python train.py --num_hidden_layers=13 --hidden_size=640 --head_dim=64 --hidden_act="gelu" --norm="layernorm" --norm_place="pre" --positions="rope" --bias="none" --parallel_block=true --optimizer="soap_variant" --weight_decay=0.12
Each number is 500 + 50 x the weight over the matrix's rms, rounded and kept within 0 to 999. Layers, rows and columns count from 0. Numbers have three digits each.

# layer 2 MLP down (transposed), 2560x640, rms 0.081, rows 1222-1308, columns 240-319
414622460507557488487513466411613449551577482474419508357553567560529460590490534459591524481506521584437483492447433518542527457465470442399529540346572640508431526449456444458558535469471582527555506549489463552513472441452418501564523515
514496420503514511462471476589431517577507582503474481457431554508437499550418435448494487591447552369502482554454443529467570515508493567487575412591402509448483457489494542525495513530438488503525519481526392519538499440600471407428498545
437525455579458554571383432504448482525509544477578476418551518471490469462443486473497513487506564544502415436524433567478515503571515485547512452558514529448464510463491448537520619511427514530531499479487578474517492473496509446447461393
644513484579531448429421431428557483586478548431509479583419599446507481436620531579435481571561397489440545418526480620473448434462434523442579448446505425526554469505520515483501484460534503561660557522459302482386457561560513541441531427
483476535440572527518443481482506502541544535415413502518473390495501541519445427389404522558458462432574409518518567476561468517500435483409527565426509518452454423500524423522485516573487534583592461369444447427499491452538651497454556592
519397412527612506470424480420522525617503538565482504575532542525439462434519520585561554531546514519552511435477494473472494529551492523430527522505472477356458478523479528595494478526495451485547495450562407542525546575430469441485506472
505464444447499489466487504559454472448533492612488543577499511554568490498553538437481548562511517419541553499591534480448575468535446526490471538520469498465515580568629424552513487437513512487519587556486224404493487441530519559526561428
425507548451516523483412513441492550531508518588413450459433561465493518557482458481503498465503511464497508453404580527534391506508438521488542505495460504511450487568479480453588493498435563590421601487570394402539456491400467514479534499
472505546514696573385453496427511453560486448447532551558546592465483598508477550553561513601470510387563586559488462514510468437571584519524523447461543486528476505473556532525570474515489503488505626474463453545483571468504476463450538491
437501526495394476470521486531497429490512405487464464527459529470553517607484470465462504372468491540516483463482598508465476476441608543523468491590489488565469547504564490429491466453499511465549473482543828513554526534462500488446517526
512474487480446527523508408419567520468504593525502441481376378531584487435448506531474530365404494560393426489410455571500514455511547466485455450470484457552433514491525538493519561529492452488568435511444556449521480432427534524471521534
455574546544497391525511479532589497462598577549515555620510554465520582407489464397458438488498498507580435525554514463436504473534538465517533475541461528456600488497455530560483412488521414529516532437493489412483566431484481503486541432
424383443566483578481517423495486427501501517418436628420505511455489464493392415548565482543551368464441538541506462483512520501502486558392629498477436496468397451448614415571514554406492485499546567426474341422494562590454475457505544541
480504469435523442480513552451500482514537479591494553433489466540493514522535445453518474471449532373491486500517500492530527495548481507488498476535455637430478539549488540538468466443490509542492543559497581502522578521499539455439474542
568501525546437475470513522484518438573490465532588542510521499526543594525492400437495491532473561518535476519490502570487496432508439455535464601522638419526570565502494459496530463491588584506498477560519459458452442485490454396520523471
416492461539468500493517552675499611481559369537462395509530496544518462494453570396670543423484496482456544549503554520411581516592438566414618594463547534458430510575379489479525542534549475484387421451525445522509628418421547370484496450
511434439560547502486546504496512588589502419546483519504497548513384566485445593468490441505502563410448504490527545439603550510542459505498569515540475486479369609472526491513491469573496476565509632502555339509477446463577478560451551438
493477535554605544489504487484428516544495580407523491520473554443479530518487518454478518424496484499569550520507569507469574514562536514450482517460487512583495521461457583469582420495447476515575583503472622490509442472518513492517418497
478477508468514482532358496554436553601491523416469601441536469468544520462513453483522314638612447514505553431540489480451468491577468404544508524544473501502465511453433533420602509468559447543574419421400472509424425497507421536524476473
517410491430504531482533416540482573435492574601474504559560483513542532600482486580467473494495463412597593523508445499572396566585549501439457565478494475466427458492469442576515523481520463527523523542491462527571480574520499567553476501
468618550571498490560483463456431501531495530347529561438489483553469444479496470537605400504536502516491453473591521474446594549509532562421494459508491459509474510524490529432454393473416612475510520569454472534572449544469483497425532506
486518584580583443457609544560465433558529473485404528522405560582628596501484522507460661525514490431491405492571530440554581489537576413572589512633523349523592572427437571505488415569509561457656395641549435593526542451421588468468531608
539491546518487544517463492518561535475539505488496488531520496497535450508444560468522522470514407442581501517515559453526543435521577551496479512454494487518423434571484504516473564539566570466589488620529611520561540482504492557430398490
521421505544564553542474519379458588536525426530524467506473521435487510536487575477562526458640406459576472449497504370524472516474481409525526499415572511383503441493502559426472562567488536460531532551604566484505420534497499456458557497
514502542547481503524522527468549538450473486427548483438463534540508507451476529529409618489504502515509507570460526504478435445538538551495440493517532452540477518512532500518517532506442522444543453493496453401502539525449475505503496422
396522534513384538494524473402467515583423491618473468503437475439458505521538496526528534490491537540434603547479458465629627541467478477451521480451492557527485495496500494461513573536465523447507449482489404416503504398492496535560429504
522514537540485557485489522550513381454580456530517628412562549549508501505475504574385463549527495528459459560452480519581457430515529476557551414508478541551501472512569467505593523501401561459544469459410536502489538600499458511522495540
501560501610369591478537539509593453487450404529426433430520429505492594469409442458469523414432386496469523544550572466536572406362438495472469464620595510489552441579486483542416355579514675503446617419510376438499570397524505537497471574
533470455492449451499572463473588499529550471474493494476501487527548475547551433402555592521473498462468540515623440443424447485498440485479505503459481545602566510420390517472555482642506435532465521441540440545395579557618426505542540549
523528529517524493509514475473546488480443449470492494522382509505511489488480570425461517473596651534560490551547615542515530464478519541554498513513471488502526449415437498456435465428495431556491380491508511517537501605419501377442527565
461518429427456537475460499476501544538530562474478563458511481545494467481521554529446444555494477488564560498474458506478505535503421513506514468422487519470514509529474538522577457505403500473449499496450328462477430590592400492513537471
527558510541612499527485531457478462460525624510591492480489498461436507481550487504433414460493506563509469478466450524443526493564552541516502584446444511521449422566476529499510440540392462440494568437513443619543487445431450532458474468
453558423475569375435569566482450449479582522497487464538478573468489514488528462485514465475526443517593468511499449499413453544444447418500496505546518423415585501600544537565575624562507456473572475512459576457476504504457516455517519492
462502494576497510444453518531588436540425558454490501511429513518407477541464418562596509422570455560527606389403441547395492526515389517548511500360443418560481482508624612394536443381472455585460460542448690543457501451508574453466464482
486491496486486513541485474563436445545524449515562491459486482541525438549471475493544581403553486474416559548533531529527547526504521605583493502513536580468546417479593512542464509544475501445453484527537490453514591508515551468538482618
462483511514491487481427516481455538444518613502479510494645546482524532540504402476548443480564471437560506467488480428577485553504523476465408460557400468426471465475466506539463495513500527430472500482588412510378478550568499567465434483
458533484477530474514450504558525525488528525580462556564453478462563427537486421532536563388459438563551480585436466493502544517449603466505560545406459486570522568421432532520463413501489527547445466553548401506486542520527507484531579484
507441517421400526466549482462499555474533489466529535525480378614540531512455524503529455495514493435573579530513519508508576484575486497485487593497458522474548563470462514541492487487551454446557555514533649487438602507540431461463528577
470428418517489535419380516376585512400497504520512437501535530423529517456424460491561496445439494500562470455388592417530458455456415586502543510486505603480452533482445461536428548538504498575474565537473527601487491512429469445406468518
471531495508494569566507548515547453543535552579431555552462453486551474422558515530505510575522422557545578469475604503509421549491556457498414491463515540563485498577449438556533562430494536592489608411562420482522440518494463541524489514
523522491511460528542398473537524513481461531409497468613461423578487455561565529446484483400524569523551518578496540531482483485492521551516516515462467462518519422534436534536504486482491601497524429490545375496471513554495458467509535428
536560433537502451523524547342476508485469443517519517540560473485472435527464543499509484529432561569447412520574488486478432449509508507500538583480510518489511521463537504409519457525479512474535486497542485439482573539478566536352408436
533482437433479545526501538474487499465462486468436512474445528504449451508407515504557471522479466485518526501492556497441531575532477493477437523545458501499579588539496529556465524520462560514515459459434412421558556498523470464476459515
552515511407538529517483461459464504468536501432464552507401421487471467476420499469555521502613469562585446528441524511475473559528504453643415502509472490487531556457514422517519468380543451511477539424465405431555489519513514360411487488
461467581492471460539496601456515471488427514605504443501530526573559576563532412439467492437577455483490478536410479542484506445461462426519585578407496641484504416533454515478483506492574483542546484502542438439518507460559576487422509449
444489459543553558507466513582570493558500504466452519544444514512504550534535530557504537460431488486482545508480517514461457477551509521529514488434479479547443458550447503516506575520513492467512517555514599520441493511480509496460447489
477594489532454535527506472510603480548442636568577447583552455491468455493544517615484447539532490530435593485545478416537498448525516568448426543575550515465559552492407533457530611480526474442460516430396558565481496520519507482550423519
530579442499505518501429511451484548430544411423435512505519530587531478424493455471525528443538489526457468539431450577488505487478484564462430437507437521508513577569452466530453483534545554512458551393492550483570469472493494499458449466
374520488460465492442475428471452468470572531468583508488495488566442456485465527448464474465450497544439494488558477406478493490514511554484485482577511468521525508481455466619516545486488512420479537426507463505506563543495505477417359418
463607500531566561568569427469498592447482452465530532488459565510447472456464497491568461484436505500552514494549513498495544555479495649487465434495449456422455454531453476498549413529549471456458494485492482449504624500558452444563487516
431521456475454557550508468508460538561452449458492545501462477539512511525479480455547464451525507484446512579517481474581546543562516511457463451469441511480486546517466528457456497461427476512494529424555418525460462379517499450590474476
508464553505524470525462403461356491457453529453475454538504590463477514539548516423476456495519533469471521520512576503523501534518562447548474452491531552487447505478505483504496486555489527431429541487567356533515421414492500425465481473
558468489516518424500529590402440454514496471453412452540508442486430426430426495550549553530557499449535467429499516543426571452551510476570537443528532521472487533508400480459455485546529500521528601474550423477501585451479482511460533506
521461553532490543530518528507582573651465519472534534505541494502544598524529497535527535429441503484508496471440420584554541527514453450561556562547483505548515521526494567468570575571554540478551469417502608521448559451465508572450513502
569531414494602459545454456548469438462553425569526520521528534511514497557370520430563459508527502512448495542482548602484417487512502413456511486483515504559547596428597539424532649426482614479460530434377415460593479488505618382576504506
544473477583496449454447524517588488464523494452498595548455470536503508543532496483480484611544486467462636528532496445421507542593435493500435478565544416527471567512498497507484457558497506541519511483475437492478502548494409545409527553
465508541544607432520421481440508466453460452500426594501492474456463461490432502536460421479497484520439505415494432481428462515470556494474590459509459482463543502522600491477626564526499431473463353577524454546425419542431392497539458525
501385501426546470446546651492414529549351577436456465572500535529458486597459527570545487487465392492491519511551438595500434479508471516521471501566498483496528455531586417492527544473476519483591687612512371438533472522511524515539474559
418473540511459581401573440448404555460448561508502563490522538448572521470501466538534492443578497481459461472550399474510613484496546502456481465633423455418497497510424508495517557505490414444479490565552556484595469564515576633504591414
585466510435517502578462595528425443524532509529462521501621480518445512513502492579513522512556514520561522402455554435400559441425515536482589458461421484461441487520494365563469436439577513484449489517513424459518561393621431481489513487
539494446439527501502643455513499523424525533358560497504463492500540492471510557405516514498437537473459536541419567440489521513463557486452500493450491571531419591458508512537509468576442506505496504448493514505511439460444491534523576544
488475491417461540428569554531475543609531523531551447607366497461437486570556481470499522564436604511535466319514570536479514555428495454499469485612546611535483378472545461413475611532464482513524502549511358464465450436518448506526463572
452527506581543502431547467546473511459505542443437492496555414477546472491511478491398464579538588494534527494598509580445444551553570490532546421513515444471533523388540511487529481535519509508551478552561456598428498508491540436575517510
488368486486496500524531580558552550482497491413526515562485586470558548529451549565467463529529525475464503553547455491510477500481439508512446435528536490435472487529536557447527489520481426520511553531542429686511459513511518526451496573
486486511432486477481474459464475470452489477503537483429448532440578441526446493535526531548505561494434506475512519477538492515511495546448462457500488519569513603535508547500497542525437428482501438429579432514445531507538478559478502456
427517541472545491559523489496508513515427536479566532481537478444462386489576499480473560577443584565461562537349517477479473577466419506530501470548495523544511518417521485478433529517512449592471489603483528513489456487444571444475482494
539508579568523532482449491545385460453486568471490464432578468463482381431540460528519486439561477560455564491567494390413527476571614486487551539416444621581521476481497486484493374376540512524519448539474617463451445454474423451598514481
520518562529510507483483486488500472559538403482440518363516522492530520522396510513517445530431451423476411452553459473484461484484475524556577449572501504399591590517494462425485507449444485506606451458527559586486548562472473501514494495
499582536541440532540531462610388420515456489432399481429415505519477595493534545599476513450445508495391443560509495493465547476510540482438393554488532414570538531470462525484507604578427496478459461541531443558447519514450497449479511468
531461483541440468562465488466464556529484522488426471583475486473481557506539418462552594464472400449541484552576469453568448494507514485570580536434458534464527471427475505490494432430529485483508504499442423510463449488516532569499503550
505483507534503442441571475434556612540519455516565463447449546548457509479561517432517586534517400442504451475567518598487448447451457423523456423587450463464534492540550527539508477501462492614484537448419486495405424551466494479486531456
457546514545455494476470442451571438381544433481481547455437476538550523436603549489455456617523538460505557485404453537555499574518519564519446482510535446479581450451439578542441466408525443477459518418455549557458509496546443383473532418
516416440488457418417514466417599481519535451676453512496488460549425439585536545494429505496570613405601565482581468450465578492456487519475505543495425559486493494523404487590461528521500510425515566485420411431529578413483459506344460470
423548420413513547500396611448539429532517482570436579472413504471547373456547559446462586567462530585482541464491449478524505515414505430420514599513539534483508553593434525569483560443482475593444456451558459596522505442597473526523469535
491515516573432501472532454500506507548476500511495526467492530497457561484496464539500506479559474423424492541391502497512465514467555517533513450511522532510567473485506458501483480486514460535473496485504377542539468449502512506532507420
420478502498542406481495490455462504616513531495501559435458506503386605499451498399467525493461519378511550536487442527559501497496410507403441444502514464538517519500514520547576516537585447471560497489526362456429464531524462441498533518
563535522558551442427529456539572477502572491447555466487529466573546483466547563521452489535407477537389521478508562429438496420447448530448507522503463470534607416472431526522415475483495450467528447490498420471439574548533506455408499493
464527525529539553529362545582511469459542476563492505460445541491530547468448459566446489516556466542499521498461518598506575510448489456464453470503487437532479530448461435470469411460531478584517486475430420529497418585566431435499465439
553526433539474544492523451545375518474557465489535565435440371519470440437579500462459522592477495537493591535514530465570531567466537518434478421430496509505553530476514519568358600511616435421516551447390503462433521472521555470431437488
599543570460429500523526500523443514410554505471454508477504524567505562574434429575473515511497492491490465540518545539479523416577501439539473483505487429641535500496470518573514506481380543511551527510428307468463475567467519476515464510
500518530530464605509480491550504582525484548420467424413548490597594447558503517403498508502483561484498531411553495507497477527422449396416499454484561433573553384516469529542452637416429448491462525378461453514543491379492501538475487464
544497519476509485518581526485533428389508511587528400518492464564469417451512572402585664450579486501466548424456446466472462477460422538478551526482474495563562493507437517463492473556564557633517480522630399496590514538498526482480391445
555586498501473460472470555543509520524570412578486488578538444435516487484542542446453479517480572445484426481461596530489539408569529483502507479575527486509475479539501536550537568545603522479418538554496589531457482487532470433505451473
551575468595464545481529510523451541472460521576580485535434496514509542555472460525486448579425527527559443448459474498428440450519535503546421473515487464569403385533534509426433513393507499495446495581521477555438507513464487433485439431
466580471502551482484487380510479521399497492468568477490478559409562438518564573505531503632451540472504545580575341438465495562524445490467458532491569621508584581370518439489513550441444506469403439484479454460499537478513560392505516503
573495505600510500509493616431530610475398457355452524409600435485455396519437611512447565498442491517514489506439459571510477564549569484511555480479448485541409489475540564538483484530643437544562584442522590437590359524522412482544421570
509478426382455463581500498388468515467554498647608517512479517518451410477494495533482574522492487498489595436490421427572480616500417486524511591541484559439541486486377436571524499566392570498458526481499482503470589541544502472537519513
# layer 2 MLP up, 2560x640, rms 0.105, rows 1223-1308, columns 240-319
543449514473507458506471448533475543519484523524486522455480373551526539473480494561420480506455437424455453500579461480536411469532582463557523443504549563503491537449457455449442467542574502420398440495532482481480509509506422469471522420
459516537563538600517469505531500459445458549533555523429546546464517557539616553483443433547458427518523491513384478485506623537570552518576500469488534555462553486408557500427472520564433449467475451522434523430542497448466579599529589512
532516530527579437455467529467508467509522444517411485492540467470480482442498503474546525512525506446507526509506466505457451507474511459476626427462438514529580451564455513470491513499509599533438543520535501456466468588476583509451506435
514471553406479518441353565561387477499483542492439496511492423512497545486562468567529421494574499528535492461522456487415444482484441557547583527355472524427390472568529410425451521490439480526576474505446558439488575487453598538489562561
465504423521526438493472505506523579476607569580528459475549521551556408520496500589551519557486622536501441465507550532518545427520491550493453535564424566441546528513510510499524420500489452495462584391484510511415597480521534577529491491
402546523443626570510560521547533442367513494554501493452429533484513524496543607512541563530430499486546554529445436483369495463575633504412565567400412500504494585464534473435564488510491511501450550516575446538582515555573533516464609542
430474427500581457553480469568450505465397504577556467544518524598470560542458496522532488553493503532460530559530505508474539541422506529523480382433478498490641485616579588459513473450447417492492531502533497472510500532525517525515513428
517482396474402522578460525522517491433450459498565476383529501463574540490550492441466506470474423519489480471481519555409452525509478535505514484495425444396545444523519517575473530507447515491609514496419585535498525529543447510512470579
546509441520574477537565501506559494439516497556432588497442459510434525495542503483490506566524426519533542433458581423522516532507465488463554455534513517454488528522421483549481461464558509493510522559509520461495504505556515510481535510
521484448518522495478581569512491538491464540529639509481489506562476499503542401508436475490480415459412397572463402523533582492529441478458555504460487414527459531512542499489406507568524503518471483518465542647454548516554533496427525480
548534481421461545420475499600427404508550457591461536457420551509558455500478528544562517480487564472512458513493410412503490563513434528511477574528496548555505530405440505495486610560460512498495480416555563456484461500492562545534451600
582477513471571486618431561417506556558453554576547574531477471506522470464512433438405524570453554446560488485483420588468409530417446541473514531497490513501512470435470416473430496552470463436494495525478430426489534479411497531447441513
472543466569514544619574481565516491497539460448473551505525614466515482501539544523588476497545507615486525502450518535504441534476563518564507500443526502589469479444499459426492497508531518445526434458495361512469380506484461594522556479
464479476550513570600564498536533414505523588550540482485484505422475526509589446502454502612523512444488562590582448479423524531548491493539438556407528513485534493593579596436482425484571499553459519442505490578487465455487465605488468512
521485461504548438453483491520498581492452542469480530560467533577416500516425565543521477596562581561575519482516469429477470578492468560345495528465545462456516562539437507550543478532464520466500536631508448435509540527529528461430449542
543536493501515413470503464521548394578482593453548501455469579470534577535567521414454490521423492479499490562470461436491589548572511424430572472604485474476386479472436528513511498516552395604526503540437541499512443449506553609508531441
585535520488386499500488535551489473490408475468567506560412436544500489475496503579457483543505492478450477488571476514482510564514489483461552504529521503417500522504521548432470573466565534524516454506502363488585555578526522587485491441
538503469475524449447468478476566460558488414455497505499468545527476519586397466484590493525487476391460497439408473543478452443488576480473448495436509490544484534457472451486487528513532497506588540479602537495502586501491504464576553429
438591508503614553477521506531513477493526426524604466436552495447452513537443418424553564488519516569498547553520569435444623560567480481553496579587546528448528434459565508509461482436442459432488534424424519554470466381584474485442492512
465491479508528551412460533451592451449526480551576487504474508501535521545543418566479517468550503582488576554524477466447451477497458481497489581475449531471496498478449501487541415463488495552455592524473557460432510484470457561447541545
498506402527448456522514457468549416600543479468539473493374475571470489453552560414570482439449456630437462398528488389562437407489474511462542557494465558532483531510457535537508455565503415471571438575543567427496586497504444436479598472
499501455529575457468461587494455463532624519442507492610523518493561527473471576474542477497388484486544505492577483454542461508487480535535546519536487477496563441536430530411459395426424473484460583590504578531449511541534534507453468471
485490460541552449492531552430478511539525442498465539496436505516482498417477442468549481477564521501501604478478479564546531530485461434520506555407487478495494508436453425489499420535482508532550395480397536363644465514551556425489523450
508531500544532498526512502566438493514616594517483487450507441459541543491526472527573478499539517499540473533567483517497536507526486461529526541525527492549445513524516498499462450518498498459462517511530510568437485576463527507450449477
501589434475531500432506495543419438414491471473514461433442517514523530635564501449548545493525539476541468514525531513552550552481507489565574571532609497539508497544566403562397419498465520428394573466540482420563531561456498526537389464
529541542458493477553367419559498528605612548526489429594584501398582425443467561476469439429476532495527436486609547558502493471456341553481481553506377452483449520545368479554549406537482468482433549578625498506563483509493529442392539490
529466577540435510568398431488415512449443534575504404501531431585433447528509478448531505371453460455510439495460447472448480460569554464486470533509394598601564445509615441589463491482483458552446526501495567581474526462410436506504505506
511530506489464528428475404486574529448501467495430469565448450516518505547515494577494465550557500466557485489488516536504505513440496555504558515566401459380532541483444483346488480465540418440520490487425514507429476444531559567528467439
502499504403488471512439377546487509536507594459477420498477510511539532585592520518481508578504604507550440579570541390560554483542475538497527423452571458468462359575576489467539508428407430479623521488453505510452568506524501418441501559
525400519494532567459515509489530429488499429461482484484490521398527470582508506514423413549505503457459403453428495521457539589476565480500423456507538461502522474520503524492508497555381505415563506533496586483441516543389467423450581484
535518479462402471467511517483467499482513364479545496525475498509524540560416462442555538569569477513490463524542507450518460487516549569522439445510545560471475567468504450532524581550575532489625380517515525413428459516442566547608511534
578460473529475453459480476430542548550553436474468473452492452499486491505537491555501494523476480495489504580508464458465451554503466432587482500489583491429479554574472481471494542551507592502483452521480515464442476478498484497433535529
433462554471485452434547554498424414518468459508470420482436514489480522509598473353591475486560475411545463506466504501381457420457419501463510483585595507617496444467456460493432426553496512428417478473492588479534561511528507418509523441
604497474508494408514479539511499434499571392459481593494492533461514487406405470584497480459543426471395497581607532475466525521461503672442528476480473552507475471430481563524514505522509421367420475549524519485441522495457487495446533438
395475586421426509545459518486501566476464553482511562505523481413633472493423515463619501457433454535452409473461399506434567549531536482439596490566578495466582530518468494435566509562478467484569521444615521590476521549461515454480462484
428500479417488495475505484506470502504475449456488568533433525480508500625415548515615512563557544511356468602503479500423470464507404525432605439562511509416500543449445431595454468589374414465463530565483525452495467430431486595460531562
515523523372550554559563523573464367553522477558425505521531506481459543463509464503476451563576481508470533438396469461540486553439473453499576522447449446530478503553480552570400458533462518495463433419600436507503465448538513541472433497
506457504474520460508567445546496485516540445469428492588434539488461453492506489554510421592487407530498533588441492561485478517442443503427494500488583490497480498515503557456541486547437414544495505561587516414550531429464489479519501516
490455510386573507451529522486432472451459485461489456519516593442522493520490527527486568524566516512526517524547496515457532538434461421591502552550520384466521471507525418620494492515574548476532497520470540448479471487452550510549541518
495415534491500521454479498507470494478517534497463475515509459483485507414502418487452439490500444448522525479498481506495544655505538521571535523538432450488497523484587533556500408568492474524512493493553512507405475534501544511569507481
502576460473529529440559508433539432564456485487455463545454428406490487468403482502510465546520482484460463485495409434537516507478406463531480503477420435451532416524418477468530514480558473572507480506513550485508523574508633494482504405
524487546551496520498529414465508514532460462509535470483577498539537491491526510523463501519523523498535495464497553486494495462459455489581543471447418486509472493472520506482525482532498437425509522513489490539506528521550554557477508468
466547477488463458468550478435505514519467560459502453494398498498536589480515492484476451471513581494437506588501504530461439538466566414475497519482531473464526461515603532482499511476511522471496458472564496518474480557427488462480484541
466499501477478505551557550483485483493466505502556437488564484575517591442482514426570512544542451493539484507462557506505545555535406509487409576489457509431557529443498503501447455515553446479465488454637550482412516566437568406556530515
480579470473457488466508469651548511495472440452567548556492542522505482445456527526487512407446537573452463500552535458443494494572539543505510430474465530473558448467496522510464498649503451430492440524447679541402459497513479504449455428
545468429473485482490472384497430388512481508537469557542487571517525454444534396516557514493536468427498636565472540421550455568502424531511444549483511578549532534485493501489449481442505460473511512493554590480462550504558413465514483558
547475510570456538454508507554507528460446457460402462639381519470467482552523559540594427498496485460547503596548501412431547467511451494597567567481537467518485490536556566541445443514462498451452394487545475571455565573524530496462462540
519449461476600566517447467505567548417619540517547548511441490522327468404402438490442513492569481448531570487544507427489525543491512557494489407484505431450536578471415487462614563422471546435447500470568546477490564451463463518471548446
550523458488431436515538545504422512474460513468523399543465525491456501436562411519583442609514547500537480546607431439571481477515605516413383463393533390402528533456545452523480500502588525412506494548448565570518588496504454577564526493
460527532487469402513450427501447489539576459573453531537506522580469505552480394550476480514490527535503472543414519393411532469348477415498523515507524516489601481501479545483522450509528490500510548504430433447500523463495500552552458509
470460468468476531398507515481522509503436565456629511414526502483495495429406470498493547461480448449510396551579503520515478490523510403560476437445512465568476499399481516465587514507528482506569532427416565523512560483417513543467539517
400466482537523547518507343512471514543488503459465511522454534418408443409481552475489471516459602572554621378554519501552491385461565473550510481586439535600482495539494539445480444500471534443512479538424541576456502540533421452476486504
472447506561510518493528534540534438505501524468442440578505597511499408496559532437450494480681486567504455544514509430473519509485571495451437507458504477490452379507514462394408497466569511415462475473517457535483502501447553434502633495
511484445399508525516509545494421426411523516518480538544507400521559536498483410569463571460541539529580497518377526510579574558509481504500454396575455549482493531493522567581564483495479623513456498422592509446693552496542407480475527517
435500458545500513483457531449486495549422438434517525524493556512525504514596519504563502467505473455457482504497488504473475569576479488515502590539513522432528557555454537505500434396521536531536591501513527465491510515520581481522495570
580522516607511510487477434498493512496478526509472450461579349605558523413531480501519564529473422458526612378527526491476447528478487598502484515521553457492530472546618544519550555501481422444462459536528502458514539481520447473522649434
544486485445494478499517475459413569469487562482526486604548453466401563563549496444479464550470500519595594510469507608630408499444465484601513531440493495445534480398515560629536462558558497568442511509497517511492512592428496412532609517
497537445449558440514534440526524505507489471417566581501501425434460479529407550541579511465530547495485471525454437580529476506534484549449493552477486502530468569443502544564538452588420481572421524543514530553495576475603447490552471468
535422521369543481455566518443358551466613553614415550493540528456545521425498489446541523595468535422408368389442476516410505451500499444356534477540520502492571506611551466512582498558467402561553529520425519476474541448507530511536425500
512490533452559489553485493510553535380499482467456524521409415571496472447504464415530569606480474458473510543459474444476412428496512430475494520454429535449501503579464501539491534454463440517490459426507508500543504471437450455482533493
525524502506455513451468510558492517559627470571525457556494531496534483532371492516525526366553538518543426464499578384460549550463562512455486493493435543531608549570471516476512515479466428512530493534516542426422472529515470440526474514
526533485544493447548470494492506485438497497479435578588494485532502447526602500480411519512530510537551564630546512449489461467490563405475525504524486552445498486553536495503526488465554423415541466519474530446423472533504545523478496485
449469449551506523494447582466477461546460511417467494441505522495410514460409525463466519543460558558495620567559531451572495607501432406468482619509495501474460504487468486514548534421489450486460469470485462456452429436468413517480555519
470491464519429566497597487435446472566482537568483500474545515544485521446503491442504436502416519502556454517471483461515503507627521449502443571447528557537475403584415483406553523470535429422555552480425464482435462515485406557493368558
529455511487490484526509573563434522412442520474423521486389510514575538392550446466525442475421533601497484460484495480458458553547411642393488538439649451415643361584650503502503481533563513470533475453500534556460509471494488429472497456
419469465567485624505481515593408410476474548556546466468435469503492526459441461521576505542558512516565580442511534468442548536473455601551527476514417491509379435517459561532419531501445456547474528509556517553497454350450456503431468514
523482430553575564508469431522440404550538489548470497390450437516597492565496445479543496558484494489516449487532478505492478497605472320458522461510565471528489469425444540494545494519538440561543489453478517499464394516450492508585543544
473520539482442517610438457473544589608472526504523420495542516545527405483482456521484431446446552509484475483466487453533492489456600608584531499478454520531538430484463485515565454522503487466447479589469576467482456532566401492471644547
503486517504613484513513454429490576504569427557561448496379450431460480512466496468474494571452418505463530530505475536572411549458458416514495529557481530507498465506466539589443458561506452378498465515540540458555434501502505467495472562
456426505443662488535566499479501441457526534516456482486498540545474487571442499501380512507511533507538440333473519437437562461491422600438574493525428523536540594568454467563471493510499570502454499434614530522519557523485484487478559532
414537483553530433532471420533541439477527614534486462518595572417437526543542447525526435513470482452504560477507520538496472577459554453541521496464455695535492537553618425401414528585453481449462463447585539450509407462491548532544478459
461395540375543519524513409461453509470520508537529377409510494489462522508412535514431457438465557497467568512454450485580492584507485523523501516520394481557613536502570514567491530609510481561501486420529551410475574450598568467443626551
507454505584363489471615424500470515540547472438508550456519510504498540496483433505478485449482534482517414454426455547479537477500523535431538447589525386535485440405547478582555476476537526470452515513551446482483452527479481509497572578
532557423523607467530543550490524462513517451448539434449535455494537436545446527383475487511499487467490559534564398535555493464471452506455481484488568541473543550579539514556496527500534557458476529493521439515504534464500556551544458524
418601496482471345527529451504504436513550537566509509552455609436480435358572388371496438514519482444413473422507492453445584462533510577516515496521431518476436543531519456487490500561511527475654496522457555464520482496454453507535491465
525427442616474542564507468483495486490403515418425369444546498556538541524430562506442540458414483566498433448529409474453498531501476417536501485526475401471572487553530519543479532551425444443448575433466561464514568504536528519529463540
493489515488485410470557441488478497475538581419488497431613451478513521582413518541511542493458548426450529549526470489527435618517513552503484543483429531419523457481482596611544463520417539498540492512528565556551472431468472462453414474
516580514452517567500405499460516528456477473467487434471497544507547485600526484468489523430448468546495548600445534459410532562429468519554513524473443518468513519549455567505451424561432381466430545414442610495429520448488502463503389426
456527456509614491518436548500530522546495519499469528430461438443572429471583513515606515453518533486438488555514592429486470488488499574535466542555532560443554463636512448494400454518496492558504517384495490510537545553510492576453493508
437442493482513587516531474447424470532525446432491446570543587529453636459535452444459527547454515508548481545446487464473434434402455510601560535482552512539547456493508508518506498485535424503507475520487587554376513479471483547475587466
447471487536526458573559512512552496503446449539478626510486450477551549618562460459474458538432511479358552479481523408410556477438507406432546515508473517495552507484545540517514501517556440604507479442543473479605505428524523469528518511
602537521476551434524508542529464565448581464522498433480453516466517476577460515549442474539517455559469583561511483528636385537561557423516482463615520521509449498485560565507541491466381513448443466498431519518482479467493429535509553440
554584532439447520502470486491573482525556539460475475471512467506533419565503501502482445499448520478441533501491501555429527505567487611512465534529441507428458485469536550493577506559512524558456447424449478559537481498551564485476436441
496544480573545476543542533545514428508436382491496460552475555451574475451591501540501445510517516489453435496467405540550526451473578518446453499556536574445483563474586474438476459496585456481447443531427545459477522513491531512482482419
415499498553448548450470496484447568462569494552485425428499466523482498529569485470512454550419475587539486510475546588470506507480440527475524517512593435600562517514413516530564523508511550437521543485526579417422494484503519534442530511
537475470585550355507438513476547464550552597514615462495481448483562420576536523563513541521394456464471597509503497518480511521475481585502496540490463531470451431552378524574482473593526466455505518483465508520530525518468629468491584511